Each number is 500 + 25 x the weight over its row's rms, rounded and kept within 0 to 999. Layers, rows and columns count from 0. Numbers have three digits each. The size before them is the row's rms in percent of the matrix's.

# up: layer 8 MLP up, 1536x384, rms 0.0516, rows 1482-1517, columns 0-191
# down: layer 8 MLP down (transposed), 1536x384, rms 0.0781, rows 1482-1517, columns 0-191
up1482 104:536463499499539445510498524474520543496472469474501540495460485492517506520508502475514466524478515503478469497491485496506461493521539502521526493520524466465495474502532506503512466469485543507463541429532493492475517503503514546489528486497510503523525470501536500509469500504502494510478528513522468513448532524489514493516464507501484524507531506472511474506464469513534448528482493515521531491527505421485524456555513516506509538519479512470482486489520490495507469521487506527499530513516543528521492520483497525522498524471474540483505539512508559451472495500468495536
down1482 103:529508522501454478501487518511508536503483479516496501513469497484508503503464511494486514515501523488462508489495520492490518551484485490462475487511536437505465518499475484463485475518469494505520470544519505483489500517528482459497515511501485502484512497524513531502525526473482493468468568505528462519498463466503485487479478493507492457513531506528481511510473429480499454503506550505469502541501502508518497505490451501480477533493532517463476494532472469483490496525478539515523494557479523483469507549496535459526477549482500482481497473498503500501479499461512486462
up1483 101:528525462545489553510527499506512511498522501509480504483482486527470529499508451458527501491510467473480513507448486495555497478528462513493528480451479511548506538462489511499486475507525484478504492481519515485513474520470517498493516510561486473477474519484524535505508487548547503472507464522466475425557521506520491504503467512497514502471518550483525487516462506490548449495489488553524468511496478479481493485498513515523461517501533481554492511482502481529484475508454441519497499533496502504499430483522460477472497508519455472479495514479458481492470498534537497459
down1483 098:455486520484451459514496475473483496481493485503531482459534502466550488493544527469474482527487471508519548536497508484532461473486474476534483472508514457516505533496535520525509510493497481500527484481487527531491498464524490476505532497500465528513506540492556519458482456520464496519492505503514448528499529540508511484496544497479466490499519499496470541507549487582472519485500513486490520499506499443502508462413500509487507501546522482491512454505501484522488544498512514483501486499493480461466513504505522477475479451510473523485466438437512466521485488515502507524
up1484 099:482519497485537512474514515439489546481473464455492498504539479469501529538469479518553444504575540521526467497433483509524498469525495515522575493515471483482492499537482482523449492509484538488522509508466498494511517562503485487482497514489462504476504447550445484561463519466495490540532490507482495512490498477519538489507537476507535493460483485538500502561534477491480473510475521509529490501485496509487479510533488498489498503535523520512532510490519493517482507494490487530528524489530522505513470482502463500528522497496442493530490508512512495489514521502503479530
down1484 099:491502521501500509525523465531525520505532516531520510517493478495485517464505508486482510483485498465466497470553499495460473501492485457488516549500498493470514479483533484455528510474527507416496481479523506504502507465486497508507539493523500476500459512454572496491560437480524501503465479551512473499470499523525479551480501475499488526508521511518483494458536508540510494495497484465521552485473518491497526513496523503512511519536520514490483522533495516475531437527492524490455509515512527524492493568532506408531533516538481520499518470523480503495534512513530487464
up1485 097:479496481514483498522487537506522436490512462468455466511523505473516460483511458498516534491523490511517491565528492451471505476504481479482507476504534513516473489524488483514530493506489483510478546514512556501517550528489522515512518450483461480444478474558488505533505533480535525496466519493503522540479485500430554540478512507526497484520424528470516435466504505528484482505514487474479507547515456489439472466476481509505493519508471459482518521487495501482474460473485513475511476529482491481495544516473490505537486507502525492477493504532540505426501476460502491474
down1485 095:461508503479496475519489500494483476524545464508474494485546514468483494519451523506511501504528514496472501500442453552484499471449516475497507514509500528499512518480488488475505488516491520519502528412497507560528540493516488466493526509551554455529516486517498507484495465534465498547479489487473495479511493470471502478537469522499527498516550505449518553529530504501499494551526487491576499475526513462523487455470513463487534496490491509535490469486507513493503522536543449515529504498474513482506472489484477511504554501515500489488522586518503507505512441485499539513
up1486 102:484520519498510539514490519537528489509572436503492556490478444464514460490525458518558535501482474496475536498482492506472539511527484501551514490492534493571493533543501531500473487488506470455440501484500510492495494513548451513490518468487499497510510531524482511468517465490482540516476512552524514487485484535558488486522499520535477519480504447486494479534463529515527510473508455456455519509516513488530476541499510473521507495490520512554503485534522479501472466511477445485510536541477505530491510475541484467511473473492501474508530502484495487527507492484493542519
down1486 106:469519465486497530512515465491487500521528459468515508513489505480485563518524504531524495544517490529556460496489463481506444497460517507501535541489523536486458510502472489501493534484474492523489509516473496527523473497482512516509520506488504517514495531544492467501488503470487538484464531491471484502497517494523521485432482460524477468525513539507505482521540520507463512550466520478476505520512482482485491532531475507518519498500508484498493465472553546483538517500526456496439455497495500496488503501500503506509495496468539477497486504434501493511518496516513468562
up1487 106:500462547487485492468517486438546473529477537499510470479520471474519542459471481492500437510569521539469475510496495442491529507531487486469494513545519500469516500471470489516512501516499469505476492538526513507519478501476544502512501499484496472476491501524491489513474534474498509512520532531504547493490524489505452464493508531508462494511513496477516510484478471524503553505486472491496501560521484519490550469521512471520510496536498501494480515549511557511503508510502484514517505479562527479508507499480494521495498499495501507456484497511516511509512534467509500500
down1487 098:475491507490487482498489525441528499490519518510460518467515531517542498507486494511455530455518513526490452554516455503508519496549519526515517483491502461483537512538481545499518511522507498504486512506508478498498524525466588465510508552509461455461515519535481491510476502503513495498461506460491497544522519557514466518498469504534508487496496513522466516481481494551452509486490467455507531478499549507512471516499506519520509511494515505498502492503507511493510472485475503520526518534485495529495542468491488523490515510511527463509534463501508475475504492505484465483
up1488 102:490514498494489522543480538458536521493517492506537490480507488503498495538483482516464499490493471474470526490485523479480490452483450546531454525514521458509488498504512497525505471489548551492514493478476501496513466513479508509488509428528478508520520464498479513488495501494476473515469464450468506507533511514505511488531471479487562489497497532538513470514520515503490524529451511526471503492546474484460516488487485530466504484490512538496520471492504556557460467463449510500517512506480520475502501504449498481521485474502474522526527451501499482526482473514495483515
down1488 101:528496468497477470424551471538437543538493471477543491502513454499548519499499486520510502532496495450513507484498523507510518518500489500478497516496538483506510480512465492473495509506484508507529494517478515472538511511546483527485502490479480528448491511530513488531506511488448520502536479507467502494549493507501488505471497538496506503471462464440510490532486492503484476487517511504492474494519531546541498504528532511509554531501485528498489488512518519535509527475510481475521513495474537486530558527481427518448522473433505503487459460467500490476502500520482496497
up1489 100:521488517495507532499552465496528465510507533493465512474484484500462506467499532498485496469521451516485473501523494532453459528474477522510494517501517503515486515507489509530479462515495460501522480527480513479489446522497493556481495518532538526553556498526522556482509485485558540514478481531505482520509480500508486525533518498547482546527447506504489532506510511483516529523477516521486495458470490499504479503520506497481462493525494457521486474493481496477482476466478505472517489477426533513484502505448474525488525509522483523480492495511512457475495516526511526496
down1489 098:510495470490522476462558522502488468522452495513529506478514486481533472538545500500488507530505497544498501461513531509446512482486485483517492529478493474465479514480456483499551481438498481463528456486534484503494494482507491510447460486495534492513462528468476501501533474540491537506517497493541487506492497498486509470489475501495559504476494494494490530499476496485465524505488489532512518519506567500488520468472504462519545474486501546500493466496520507523505475485496534533484495530461481507533476500491505493511513501542554500487466535486519514511496496534473516514
up1490 098:491487472506468505494521483498436525517507490475474489513486522487496496502486468518528516464550461497504485494472509543503503526483496507511480496526483473504464504548555507479500515505498510487536486508483485520502500542488456489477498536507510507532494538497547499484480479519528503506457436509484503512510463500507462489515512496491543508487498488508502529508499504479472515521478468514499517490499503521488507470502529479546492512480492482514520555476483523473478511527516519480496442489503476493487556502464472478500470486500536453505535483472534464497488472518492492547
down1490 096:534512487547524478504533521518550496488468493491469476479511502512482484458483524508487524490465514493480497497516505481460485496523505464487470478560541523490478515497535508504500522475466511504493497479482533503508508538463502533499473498483484489503486479519455522480507516492459531481469509451538492471512475515493477471490480531477523471477502529505527514491522554471499511524493473504515516532494479470519509462482473491500476514528541499519497495541520523483478539534487521497500513490487458525487495491485493479502499462497522489536511512538475527473506468500552432482
up1491 105:503484535525539535443506479526479516508506551489485475502500519491545534496499467458514537535489462514495512501502525478497472459513460489470508505489475518470517506506491507555510470490519503482486545508489505518503499546501519475495497508501480518539505508489504494478493538477470504493460422457477517511511539497499482517506500513515526510472489464511522445415532498521527482478492482509528508504483502520518486476475483479505481522491564504504468474486469511533505461524506504496485542560501524497562511468488538478481492466497485474531497462452456539494499483509518528529
down1491 102:485544439468497504513487502489478486472572524495508495493495516510508476539540506480488496522482508512539529494451475510482485499517554508517517514502507492510534511476515520482519464493490495482497512495526511487468501519558516492474496481473517484450496487509490497468513546482505518484527513506502501498462507506520471516508521572518526530488514530495533551548488524526502499474503546526469469520443497515501523531482480506512497478522477450521506511503506505495502502446526488515479500513505459506496510471473518511518478469473471475511473460532450481537515473491474544493
up1492 093:510491511493475505477473492538458482533525508492469504495541454511529461468478462538492519474549447489476520463539507459493494547492536472480519450510517501486510483446518500508531480508508488497499471489482508490494516504506506537496507493540483482523484506487533473547469515499470518499483507453495558471514470477563461522462527487441469506465486502508504499536465494511509491553452521472477534503488482519522546495502532537514510501474494481474539503499511514490508511511523514505542511468488552522511493461514504498493495482488497537483517492505540517473470494499480502473
down1492 092:515493491471569521487488519512437468504492515476516481524507506506458491486515491521507486480462506497511489526461499480466516478528571500506487520466486519516478556512491510540459502492485513507548478468509508489505492474515532480571508465480498548519481474493512527515512458497508508494515560551468530485462546520484506480509491494509518529505482426481511520479544506479482507477482436524527528469546516518474551485460465497494529505471526444500523506487492495496506489524520472487493468515512475524491460471509540508447509471490522504526485508502487504532529499493498507510
up1493 101:489477516509473453498513486503522482514497543517447526490520564465460498501513542481548512539519452465458507498485489501534515472487498469470526491546532496490472510459504478535527498496471506493538482497533522532510509520519521465526463484551490507480561505516501539474508552483494493472458490489488519464495529460463550492496545480498511522489483473455482445512492498469488474517529541492503483506506471466490512509457475492479545489546479504436509482439492499472525528512486444485493505506509506525482490502509498527522491513528511498490527508484516521463480464512505517524
down1493 102:503469525479501475445461493500506501506526501499534549495516525491486475452518508465491528508526530492448516486490493521498474466498547484505541509502479490487539497485491503516487478535472498474551479479509492485497489513446501441485529497517516476485502513501465436552494513471480525515513455533524503505496472477478480566491480520505448530484474519501501478480511491524503467479493512516534482446529527452526533497460509473492521483516504508480476501532509536486507514492542523502548491539509540541554530517532510507453495467492512485511508510510510468545528485509463459511
up1494 098:503509505472482489506526489534479525555505509475463466548461501476480454469480514497496462507552453524489483507534489475478463503437445501521466483485460509557506458466474488524492521505543525492501520496499502520491505545489486517523505528492522484498484449505511502511482547521467489481508495503485508500518516496521516486504486506496468516517510474526518472507479529504514489496495522489513504501498486510511517502538518505547496511489534537466515482479524477447508505494520483477470458493428480483455511512492530549522520521443515513509510482534579518488526486557484565533
down1494 099:518507506520516487505462471497476475516545502538507535516462498507531497520538544486463474543544462454472478500470531506523548502550436502488513483490483520492507509480475492499497524520476491526457523502484539516501506470473502481486476457416492474549493522455489489494509495533501491509521455525548490499503473533485457488498499500498429498535515502450474477493522548482484495503502545521481447560539534514555476498505533524482508479524489528491490484525493478464506482508506482533474492459487509482481513514517492538531529453504529487518457551533481528509492526498494526505
up1495 101:465494502499541491500538501494499512495513520529503531543481459451509480534525483471496507496514491467504510496482482569508470475519509449502497480493474437481546493513541513473466493529515498533474474468490499511475505503500506508505507507513511496511501482501502515519477491544496483449501513506503539489516573470497485499433504471509508450517485534497480512515501502510470538499500547492498490479499503458521488474514503440492467506486521510514545483485497490537482475501501514488495544462490477505462528520496508473510418498526508534500522502483474503478441483488490539521
down1495 102:502495485463484477530511467433490555525473502508486486502486493511475531532464512478537469564508500526489527492506517493507490491521500517545490530528539506503509486479494495517479494540463525541496468506510490493504490500460512472485525479504521482539522496551489527498530479481508532455487521524498547445474501484511502536486504537478534537509483496523534460473516543469477517443504513524497482534465504473492477466475514557526486499489492531499498448531500554475461485472492527500522514459526480495477530499536497565519512512459503534451488524525553533493448509501527485493
up1496 097:527528515510480522491502500496507549520497516480530550509502468506498536544505483484530508492541477522536487518501541528479538504475499517487505494492488479489491460535475473512497471522518523512545521523511435496489495452486443488492494510498500520512434506499543505477508551488463529507520497553472478494490509516465522470498475536475491438458486502450489501508548510505538509497494475516502506517465488470484515461510464506488478537473518512531468532483543516470501467524499500522522510456523524482431487493515497539506490514457477506511460485470490485472479541502482498505
down1496 104:528508514495474523476481482496486462492510527513449491490501505540472466522502488526450510508514514554517516473497500537526495507464447483507456512496475480483541502500502461537519492505526516526525484484512498489494488538513506525465527501490460503514522512498496505458483551500525471527449441474542508509486484465510491467520481522490526485497447484472453556490511513512481469494504507469527501494476483484467538484497476450513492478517532485465470500507562501524433517498502497498520514471501503455502489512481452524565494461531473455544520519522498470519474462505530521495
up1497 102:501507485518472510487536448532497471527440528522499494488448531520449479487504474505492500504516487498515471481524568490487497520533463546492489484504482491460534538494519478495500483500527504518476509496531523514475494493531465501521513484502527487455448560484516462491452491471509460516464505513500527491480530523492450497541537511467436495573488488534488491496526505471503506534508496472483509519528497512496496494502463461495514494512513533474541513484487504488538542533482488500474489501500469527469483483467523504484509517518528508457492488494478507512486515477524468501
down1497 097:488561486484505541518507523514512545487504485473543522490503466518480515462490513477563519470464471491458517534503473515511496491493508516459508464453483459493507458511536482493489523514541530483534487487462482461484500514519457504464492506521516498497514521547499470566480498515535489491501509558526503478494493495495508513478507492455461525502543493473510492505554526483494473467505496500494519556461476517478527521485481543470485485471477508528466463481481487510481473493518526531495508475541462484451538528481529525513527485547481531517562476520501480538505503532532508480
up1498 104:516547533539522478515537468499462490532520470505491495531544495476525526457519502508526507489487479535526484531515458528470511519505527544504464498521516493539501526492493499513482466488515504489494497486491529497501482512494469472495561471460497502511522489508501519539491517502493504465462495555540508487495464518508503547472477502509470499516494523542492485465496470539559550464540477444534537514500486480541540504512523529517488508509464488501504459537475464498541498441463475508526481495460472460544548510522508464466522467502490476473501510511574492508522489499537480515
down1498 101:509542502505432513480491482521512530505470513511508496516512505539502520486466518507506522486479514486500526515473499500515484524501466491520514503488479503486534509545471481493497514530512470494542499511479459463463504498536531467499484535497511589472445456514539481479495471445511505506492521491489495489507513477502495461486490491475508509498513489488488450505507469517527488515541465550486478481499515489506530458492434511438478507500489486498542489508488498524525518553470459513459518493525457476511476480525531451506495491577511496552473484513516478525488532506446502539
up1499 104:500520516488550511487508486488465506448489531482501471510460500489513538516479494470454453493505545503494500463519495510463492502549486485500466521498481540474448466476521443462491500514515487478497483470531501475516450476490521508481508493527499501523514490511494517515464528486541433511533506502562506474509481454488495479490508452483533482488498529465493509457534525539522535493478551517518506564497497504512508467512523530496535494467496491499470476525500472511491520485514488501499511458495472467503549500474502449450509455528541504488509500483517518497463525499532476505
down1499 103:453515486475480494515469452514473485490491509533516523517518522486490485494500524490514483529539520510515518557450522481537485483478480451518445489479527447467506518496453529489481469499528530533489473506491508512500486509483522521499481538519483564444490536502491531488514492498454495524498462503484434510465493456496516506513455510504516500486499484529515533505547507484468489515531495487557526486463527510501530496514552553455529486519478500516504498491508497497498559515543483502476515477486499496515494546502487507509504522501513528494476474521540545529515533501499529543
up1500 105:545496517518490489502523504527468490466516503523494494520495474544514465498478510526522489491498501509526494475419503489537529500510513516520447496558488522544551545528480514490513495489487520536516548545488497503489514481514486529522499583516525472517491466550471514499508544514494469466489525524542519498474468489518520537494472498487502465485499478533462483517501533456452516467481523533485464486500508517448479531535497493520516486461516486478546542483517521509496495480508503507466532473511524523463468536415483483492529518519501480540526489490478517528486510525515500513
down1500 104:500513475496524475469515513494503478475532530491498505478506510525502540488501527527509476506482570521478529490505494440477478484496591490510483491492511468484471455507498504474483476528497508528484488459444507477514496514526468455516510496500482481514477525504500504510483478508515497514500499538505509531515503499489504490484534491528503521491486508506493495523547442526521501507496513512524511508503464520492542490484511494462529512520516514546534473509445474509488449528515526485530446506510471483470501479481540450497498451523444497449498528503513494537490477495493514471
up1501 097:479494483521535519503482528466506442537486536484498520525482542464558530514497504492485489484506456504463536512504509565456521477504494486476486494452511471482535519507467471516477483489490526507522469488497488485459470498490458523486500488502486506489477511458513529508471475460506518504536501525504523494531498513502482476463481501497472489475513525457504474453525471464547478460499479496531528510523477458497464520497510458475560469507468517484519470478508511480515488523479479465474533511462491531489479505484516494492531497507491526498527509560501512496467434494518422538
down1501 097:512477501490493455486527528508505476525446493506509502495476483506479498528522522506485490535462468531501499506500501542448469489517470516517531473525510523504519549450479468458490450473465516511510520486519589522499511509560485499519526449469519484493471505499513504497545507484526428523482501498487489495492447526517525515500493514533464481518531474505484529507513514504460536474503477511493560512500496516470510507473495476476502509529472498530477512522483473432518492509500475512499499555472512549504498445496534495506514475484530505480534509503538506490529509497538484515
up1502 105:518508520517430544533539511509498462487485507492483510489515477505522524495506490517504458502507523485503486498516502487457444536522513523502512490485501468488485549504449477501442484502484456486495495503495482474492491507444485533489478544503483511518499528473517508516518459484508503525550479523507456518511515493494544482487544456505522489468508524486519540497501529508525508478551464505511511513492461514532468495491473453491557477487523486481514470514476508557473532497470491511513473497518531493474496500541467498515530530521499487535478442514489524533498518558499509502
down1502 103:485477501575482509525523504494535519491516499486534462470497504522504491480501470475525498466491472476511500504579491489470509438482475486516490500489547521515517512512504522514505516455476473518513469518540516493495463502478478525505469513553490475499483493489488497485520469524479544498534532468498473499492530478472501548495534512496494470466493469495508532522519498506480529556505495513504545478537488468520487441504486501531479494493474491492517527528472569489452447523498508492497506501475532501493541505500485483482497491519520509506515563489506520497506513506519498539
up1503 095:528521497482482516500503491494443520505470484490470516538546497493531475508511482503489499510501529459501513469498497497515463529533526519469490481535493467518482530479480473517466477521535545490469531492478510495486513505462463491503477512480493526550505456487500520530438477500472564505485572499511490447499522556486505502557541511504534503504451521506492529492488465498511522495499531529514539452528488490479547527486484500506474517497469469509529559467485555476516512512458466501515471498507502487517469529468498452483487510487494486531466484521481554470497531519495530474
down1503 098:507544492533499500481491475530467467494491478502486456524506460501475497482513496498509517495477507469526466456500511494508507510486492497502507485478500550522494482479485539509494528506451511511476497502476491485525505495495508511485535496517486472519472495486495491508507472527529509550522522523472543500459466500481494511521502509484527501553469454528502476513464492522517467494540521494536510485454482502498505514466487551471509491548480545528459472518504495511551475485491530483462493512496500486452498499504496485483478518521478483571502493505467513495494470513534490452
up1504 103:466516488520530516518502477536515530482473464470519453537453494482513479536482503470512499495494498516461508504526481485515504467530504514495517475472508560488515511527488503517521502508550499533486505450492544474494504515468536508472475512544492523515509491480472554479493458522489476473485506512504494496465490550485509507512513482438476478515527508502467500534538512508493541477536461499462483561479534515502463464493467471436496470513478473534434531546540492461470472490505492500483529493526492494525506551540517528492495524443509519471497470500530438500511467494482526537
down1504 110:497490475519527520520490491534504507491501516480448510518453477517518524503525498472549501482510513565480509537470506492480494531455523515518521480518482545488491500513481514530492492506519497512498514521500498477541465530496552506511539507531500512504466520476557544476465498503535516526553530487467514509536478514507523481476445500472495512485465535478468478466507489538509497514567496505459493486498531495521477470503535505479460518525482458533526500513560536509511483493503536452533498547498514475473492437494511490473475516497490470463518488477439527527473527471512462513
up1505 098:515478496477502486521489424514489513509476467472458531525534540541490512531488498480469519474523525505511500511489528499513484456448473508504512496509469512534484530521504470516526476499473486505505532484520536492476496508538533468525540504480451488539487501464469468552489515505494488445486455531457514532465486490490505489510501486469458504503541504512475474549478499515521506497536547486532479499480470474550514532551500486510483525535509485486502486500509516538506471496529546483544489525499520527512495506500494513483472504535477487528499455488514462530519519533529463470
down1505 101:528480538478513508498528540451468480447537476486484472507515514464489469506503512488532520489500486479527536529531529483471466507530529511514482500487505534503489483497485505479489492507494523526500495537502496528503501463543504500490494459501515493519502569501532509501498521481524494507497552474489482516504483485546511457511487478506493500473514499482494515493526469498497499497543485453481480521527507495505540470482510508500486479479473443446488536511454517493485522474481484535442531513522539539543490478466513525539534494511506451518521522506534452479488503504493501513
up1506 100:510498529451513536486504512524471491468503512483506470526471472505518508509505503482512483505535492506452526503484472501511525528469520562464490481487512474486482503523510452504472507525530469488504508553536477462504468528510477520507530500478480518501504498532509529496487489476510491517447509546481526544482510467522477540560495503482460469499484462501530523498484470498534493467467513462501487505524484525463504504503481547487488509521477471453457475497491469492538523507502518509482512524474547480529556489553506496477477456485473524496480501495509487471490513490518490514
down1506 103:476484520472494503498493494453500517512463511525483519489517511464511510491515496492538552510493496480525469554497472462508552505519555524519533518517504548467542526470484515476502537488512496523483463479504526541509442504474531480471492501482476497466512509530456479458480490504513519540505545496513501505490522464464503479516478482527539471487520488520449496517566464521497501513503497459503548522513488490463483519506502485475511478509517500489511470529486532502471481513488471481515526436504538508486487530467533480477528505515505464523482479470528508574485512504501511459
up1507 103:483518465533502501447464461507533535491535514537503488468476501473502457475502530473500538470528506484485517501507534535514500485491500524506471474510541467524535482494510570514506470499506503483483467479427530531518502487490505525487484501518521490512522500519468511475472506500450446499449501480489489489533487527512508497513474513470489487457483489507454520536551536524491503498497486532526479532480498478515497506547474487512500500459483469493524518536497511491506507494491485491473526481499452489521439482519500478504497486505474485513514515524502501529508547535523512538
down1507 099:512514503499475519449481478484465465460535507534503478505474498468475531510512472524500533505510517466511516483491526479521474472498458469490506508498525530525504468524506481447477555513472519495452484502525497543479483477503502487515519490547483495499457497514515497489501502562479494540532519478522506520495485483498474498505526520502509512493491478533473496520493472526533521510513480495492521473479488460470465484480497489506494575480472494491427520474486500524478512499492529483493487523536503452513498502516516511489474465508485489489527481483481491446517493553519507481
up1508 097:510489504475535466481531543514460550494479458473497520492540540524513473488455472463529537459535497464487519484502505511505521466515476508516499508515502481523526437535511534503484506508498520524513496518503514505521497548520451545500504482505537491491519532517492509508493470485496492491483520489467504519486509504505517539509529468500499543488483448519451476527497508528525484533448533506493537472509474507499451482562495525537529533508505515495526500493497452500479515485448476490517526493506503485476528537525529501543559532481489518478484534523451560506476503482506505478
down1508 090:479474538483508505507533476519478480511488502492518460500469514500517492490498453517542516507457490508495516480498513572469512472497492472486529454473438550484500504488522522483444506535528491514481464477473495474512517468475483489514494541486449495479481544501502500504512511474495483482492473501463490426481506486510487520507493530477539478495503541472544512530496560472453550521471485515514485493520497507469529524498483505493488444480488530464495497522505505490517528543506501520496460504526501494538509457491518494505462516498485516543505491496505477487484505428476501510
up1509 100:500527520547530480512489499527520494487534490560511483536535473465500504450508531480531459469522471533567489486484516529487504489540502480489493533477511507545518510543512537479483480516496471467485495489492502535460477504525499508498537538468553466490515503554497469499515542511491491526484510507485493502548521458538519451471464493521529495476502495524486492521490479538508497488485518485479495501523502491501469497519500451476539503518499507450472495462509502538480472480493472526493524470505517450519499504475495505498502457484532489497503497511537510530489468491496502565
down1509 103:501471447471477513454487540513490514549481505550447470487503532524523521525513430497490516518471503492473495526508495495562504555452468504497503552493498500509516478492500535487529490481524512518515542459520476535508498480471471488492496510520557482526459487519504487525496485512510491551491540520550491499519529537513510476509500519477496500495491488488467503513505518531505508524507513470515482475462493516501495480502537521523554496533449509495538475512510504519498477516481488503495517526514459485513506478460543496465513517480491503537447498496512512495480471544459474517
up1510 102:460491489530484482515470459465469472490476482508454486483509556503476451521500470482524519485505482475487524563512481440504520490495500486513507465506504469463475486544542540518487491447500481519530514562518514494477513527507522477523472488480476541473516505496483499476482462494495500475459482538464528516499528514501518519450486483516509496521515467489497515570476558477519512496496483549506524514470487555471515516510495488462509501506468475492517473511511527497495472500522470491526542469503477516541479520514505483481491504524432499482463452529553503517497495509484513523
down1510 097:501486489512479468551510531487461487517495526529556484479495464483468508502442523527471508531501513503489534520512542480509528510546532524506494514523481507479516479484503511482462499499485480483474495447495487489512535470503498555486503509485504462539460544516488494528523532523467511509498465479502556486469526460469525466537526468498509528539496490519503516502532455484518510497474522504466521535486525521493520446514505452534494504499526456494532477506486495507502506503480514515507495494500499498536466462485498479484529509528478481528511506493477508507494523500445441483
up1511 101:458483517502432512521465486542461491481457533489537483521487545479515514487475483459515495483448469565483496494466496491489526489499484495533459521483467492479484476500535459510472463537495494531538499515518499498478520527512492519497524466456512537485479510513495535466482475471507491477488478494532466532493535501491521512522522463511541440524509501473530463490513482505525471468514511520473492525538477498517571477511511510469523501472439504491497505502515547516486514480518488550475482483483475475509518498490498496499527535497485491493492458511511515481496488474506465510
down1511 101:503510529513549533503469542510493500544485502500494503512469502502510514541475469544528508485482471495486484488484479496470482496494500515511479537494475495484489460501505462466517511520478478465533472546492506527525526524474466475518506510466501502493516517545546503489560471514511512482527532490513538526478480474485498489549509529538503483464536522460489499494450454474499483520503503481477521516467490503477547488479505493470477482485466503535537507523517514531467486482498471496504499477502479531527529518450496500509492463499493515546505450469515466524521462473504527507
up1512 100:463465559433488496493495525482515468502524517478513494491511517490503492492490515498548510493482490503502488501488496520519507511511531485512481479467529509500502492474504557501510440512481493532523511510472507509540485494523529518505521504448478477514520490510573464498498499458492571492517496467519496537501497489521526491542459495526511506489526496489490480521524461521518553476510514468537541513455504521490452512499518486519457526529509530483517508492481490514486518456523489475503524477510510519475530514489446480482495546435470496492492466548540532530480491548552524528
down1512 099:505513531484487523505487437563529485500506514504509488504524505459462484525489493488489496484518485514534502553502443472430517522506485523497502530507473468494466476446463539482509479487516505512555524511468550462504534490471511484528488509482519497508495464479476485462454504498503535510475468462472483488493508519491490470525514520530517500490501450503480491475547507480489461456504508509490520467488444474480467511505525503498546516503491518480477469516456488482472464517486515543547493486476531513509494520495510529506495521533489529490483444513491480500528479472518493491
up1513 096:536506536526525485472499511495496522461562456528506505488492483468525505514472492516493460470515462523513526510473483526454496503475461473515496465483493476550517506504471525541467452461531511492520477439519482469500461501533498475495509519504487524512498526435496509500493503504492486512507504495517487506489478531489508469486499544499492514499497485491532469466497500485533501492516505471475497487512478516512453527531491502514473518493531487523512479496559482507528481563480480533517497556509493484452477492509535479481494454506473535479464513524489533500493506502519531494
down1513 094:519532482540484515493552482532464512459490507471537490452507527501529513531508459487509497536498536477514545518464498493496544485422496501490493511470510483511530479471547502458540509530534469511534528508490527500518524549450510561511522485479520507505508522553507485509472467527513485459484479496476490470474505512514520476525495473491491451476509531495463491502522528548469521500485489503501509497475514538519516517472523518487521496530516476492501489531466511485517460499520517533496469480496475465490502496479490461514510505474524501504539501510515497502528493531499507501
up1514 102:496506521523493498493472506510534486503503548525476517486496513540500461481492529531507504490505475543485453465478530500489486447486529497453539525475530469469506478511545503506492513509543518494497506502491512488478487510506501448541460499502450501499515529507515470523539472508499507529460511495488512524533461517450542483461518500465463550440462505498495448480485518533472511486480509494512493466482462556511495464522491509516472493489533461470490541484486516486509483470469499473494494497505473525545537478451467494498456507485544551462535504509506507438517476477494480538
down1514 104:463464528515514463496509520453451460492516481469508478469478493510518455470498517464510488511496495494506557483480510529482496480486502497509496525505497538538513506511478533517517481494496532492526491489450535467476501527486501517478476505478524540491503506466505554517506478506494484470488451476521537482471519490554496512447549494495464489489527541540451537509488460508516469541538472512508525527512529530492457481491494481481519514485513463520535484473504520501539528501483453493472484503473477483485494532471483524469500506520509503534524580483509518486470557543539477545
up1515 101:473481462523484464521483495498470503441499523498515510488500531486588513523507498473492486485499492508473527562493495493544482520515515504496507461502484485521494530472499532533488488495536552549477506464507509523528473502491488485542473490457510519464509497530486489519461483447420483506515440497521517497498486477526444492476501500497479464480486520459475506507523476489450523499517512519531496511505505491550485481521511500542524494482491491475521495503485497521491507480531460523514500465517511441500519509436532507509523508506492457532450474506514468515474459510489514497
down1515 103:481486517501494553498495474481493518501467476467522544467478492492491497498485472484497519485551479527521480511466482506515512466496507481504500490463506509487478468500548500487469512468500566459472466474531483540483524457484513497546482475528524468490526522486505501531529488515483470517474475501504504459476535515514476472512535511538486527471486504489466496504479520473481493473532480478508465513478466482529468484486499521499506503499489475485506507489508485497512523536495498520440512516486537497455482552510540481503506497551504474468515533515516562504479520509500465525
up1516 102:533497510496493536512466526442465493525497500487503531477467519521498505477468515527552551476473520511473477508492496513504500428495464487504512532509560488490488490498496493511463541515508519509497518465529513505453483519495475532501530447487527504472467522496488502526487522468499493489454500479545537512544470480509525544490489536492493549480480492530505507526447462487505503478511494526506505486506493510479502516511483500515559488521458541506549558517518479528455558511477507542518478460506534511488483508479496512512534514562498514523456511495451486487529487536506524500
down1516 100:518487498469467490489524490495442508487485507510578503491496505489485521491467513520513474509516504518519490498509507524461518500522496511528499500457552536485506471568532519485525505475525480485511515485475528463542524495497479531467459547457522501505516485487529532481529508506477472495483512486489537499470503539460494477458474542495478490495478496489528511501523480530531499508481483522462480466492487479518501523512481520471538516514516480537471493465501502500458485491450502513531510533492491512479486539476455508466454532477495495486496477522480519479515530506538500498
up1517 103:483512515485436495475514533471476484495510541484466513534480516495487532507511513510508438499481501523519510493495472505508511487529513467525517463509495497538498466519503492484487491490488468515474492519500502513482524457559508534492515485536504520502478486492498479504513500480509477494477436521521532487508531440532532473500523507511528520506483516457504525520484483549508498512473510478504471555481520482524509500555539524486490501538558448460525557471507545471486534496503553536505534515488510471489512501490514512470493469460489515490461546470503496481467531462486526533
down1517 106:473507513488462512477472494529503500524521520485550543474532506489531506470508477557507478468518475503491493486541485476555496539498532494519512474499498488505488510522513425499459480491501531504526488567511500471450505472522502523501508517524464533484525491485466515467534510542512512526522502548536506531463544466458511464480471522493532518536479506528503535483520517477457506463529518487490514496496470488537494443472528471490517524465495471452508478490519497512501504484486491465509506491497500515486490514504490540492516450522447451503474490479536485501471488488502517458